From a checkpoint of a small transformer trained on Wikipedia.
Size: width 256, MLP 704 SwiGLU, vocabulary 2048.
Each number is 500 + 25 x the weight over its row's rms, rounded and kept within 0 to 999. Layers, rows and columns count from 0. Numbers have three digits each. The size before them is the row's rms in percent of the matrix's.

# layer 5 MLP down, 256x704, rms 0.068, rows 214-255, columns 256-319
104:427464454470464506480491470490474508534521536452479516553456568500489522502555485516480512450478505457524522471498506491565560506482482526433531522479517534500507483488517489516490516484469492
098:498505538477482476464467496521499493509502513482482477498482508444503511524471479497487455461534528509488533510494477481511464507493498519483524477497513515472512477506465501468505486509528496
098:502494454514495514509512545496485492487534526471456492514464509464544468517497534459507487531527476507517504523480535480514509532469478550476506498489529517508512520539498507502515524504484511
095:459496535499479570504505504481484536482512515531481524492505484499507490472499484505526481532582530473495493511460495499519518505527557506476507483494506525550518501479502501555463486434511500
093:488494528527497543488541496437500501523462526507496526514493518554483484500564483495543486464511489491494448477510473482433523512544503501495490510487486523498493499484478510482493475484478493
100:464480448523532479534523487498508509486512474484505494475475545461488504477481492532520446504493505492507472477470499453459548565546508517504471520508509502509470495512502509507559497478520509
100:488500502524535522514530521533477489534500492504500534482497475523477520506498476468529517526494512521526533518496492502509492519465475467472481456499483504506509497499489490539507505487462504
092:494494494519520470512515502521473537563525526501473483490490501466491525493518508525582501514504487516471510491499479468485478501471533465477461477472548478500522472487515478475493498475464542
094:487467491508499459515509474437495483502486470525508501510464498471512462509505474511491463516465471445508517469502513523508509504519483534508532506523510534429505528460460534507471507504541529
095:500509466521494456529479552507503506493475518485474499468456525510539506482525520473482485511548454531472503523515515518497492502502448525478532521522529521469492492504497497484503495468498519
100:507497488491527521492503497498470515517487489479522526482513463465539518510487503486473499493517498512502556515491440509497487504466493544553483524532449500483508536489523503546485545492526490
098:471480502509508492506503488449486513502524531523491472516509495553489535551439550498478516516516556500428532535460505514523488527511533495534510518458506519461527531519506489529517473495518492
097:505476494503514473529515486502542572461529532477466459502506508513492468484413491504491491499492513477478496487499486511487512496485515468449503495499491493471520533513505509499491480432513537
102:486500475529458477464487547541504477485538476536491511512477490467516489502487513478499507477540546487504525482515505459472512453521486525472485464507486438466465510500533487487494506511494497
097:494507505467499508517452549504491521496520496487464464487501475492468501515514451507498451539516481550478510523524486473483495488518428454511482518465472517501514480479457536475510509518461471
108:470461494475490510492482521499453524463523440480570507466535487494462471522486525513500514495524498499512457537513520506435509506516505495516513463506530516474459515477474487487488480502466558
112:512520529570485535474481477477517509505490491507496493524570522479490502471485534510494504478521459498496507462477502536483512539476497469520489527489467525492469506514503514529468486481484545
099:461497480482473484491511441549529503487507475451510513486489494521483498528493461499535475498514493531477517522507458500496501482505480484459463491533513461471503516539484480490545498525468541
094:539510485533514495512492499506490524512502506482521494491534463483481474498459486460505522471512571466492474510480512486467505519502519484472484539483492471468482478488519505462504459444499480
099:495512477500488501467494517452517491512520523483505465453475525500442533525462530511501480484510520519484543518511508497485481497526513528491453498463490537459485492475519528473535487482528463
095:541487471514553479500510499456538535528501477527472499503466480483513463539522506478449526486533565495473532517478500505538484522512510481554504525510506503471536528474485464477505497521483456
120:492486468485539509498484512549496478474475495533475495466480470512461491480494492509508494516492526482503511438514544485467476485495553502479487506475530462495506484489482464529524486553496480
095:488511485554499473489532531495512537547495492480480527517516456464503509535536480500495573536475462531526451468501461520478496500488491521512492481555524486534490534485469525516488498493536496
098:524496515501508446513497520506487519503500538489506494491493465502495489469547499508496532501475500506506476481505477533480549501469522499484512506530476459495510520483483499514484508522466513
099:513518504517459508486490486513494517504502512488505486480498496511509508513512510500519463504476483485470501531460468474514489479478560523518491464481519492507530533528509487533494522486533524
111:474542496523461553521523495481547481494515477593516496578472519515497515473492498520518496526466497496487483512521522498479512532488511498499488456453504494504481499503530536533461495495521472
096:526494541483516475465516460478524509465470486500546493499512466503516540451512496530490503481461572443500500563490512490472499489559534519464509477505492496485507472456513493469457492512487509
098:468506483514450519495505485472515481520578508490455514546503530560518479490523473490507504521507494461477508507498483518508491492488470469465497476500534506465476470535519516522482502512513486
094:446444527541497443506468495523459493537499521494522501486481505476481483532483466522546473471481488526553514545488482525459511515496457497483527525516518541483472492520539465514495495518516503
100:539474511521516513500548475525503461465506464450534507486479516444487524504498538528483488538470504479495481506505488561489534505479481475496490507491500482507513557535510486517498509517497480
099:481506511550499526525521464486510538478488510501531472516500514525506469518487488473496512473531492553522508484533511525515488492449527483533478537531547515478502561489502483495502514499482516
104:489511478462477537519505477473511521517482587487492482455473560473496496532492496527531478466501485503506509474481508486517526461535516457475505511538515481531483488493482486548498520468508473
105:514511516466516538514518466501487503512517464513481517547484542497482501483537546524482527466529489476465500506502540472467474466500528516504503424485508462508525461513487491518513533517493472
098:437467480481554514553518490452510480469481516516477517538487483507492495452490491483509507516469511531521512506466486516484488538470542478522533525510469485510510485499489496489502497515467509
100:461446532482491506520508480486547498497483461515492444494488491488477464540492504534467453468472467456508501516477490464491566525463465490461503470516515533522505488496527477450521499469456510
103:531465522508543466477487491505469474506510520484487492552496483538539553509513511527501523501447475509514485473479498488495524444481521536528547472526563474472484453494504503486474483510476522
100:484471500526498478514461521552487496521520481492506479466494463477511476486499552493517530503493525454494500471524494474486435522489484491511458468475493500450497500538541480472497493467498529
100:513515508492510448494494504552498525543479492478484520517528503464493525497500513538481479461518479461501512469476515513497504483495423461497458499479478529506485524497515477477489519556510512
099:488529497474442484483504481495433485511503516498526457519471490534498549500478463503529486526471506496535522441538532458498480526512505445466494481469480479519505518498503499484498481533524500
100:470463472520451496518473484533485517490491519438483489475484435479533486533538515460515484480491455534497501486512526472495512494510488482523493512526475497489472493532514488478504483518478574
097:546461465471529542504499503444508481522495525488552502488509466482515505467530530541490536519525530512504498499486483525484511528530532496516496489518457549472458499527530513505436515492504519
095:470458505554503492476487525445470499548532545514509466474422520508532516531481508513509425514540465515463461500490495513498488522495512483497499520499492485490505475517516513500466510505500461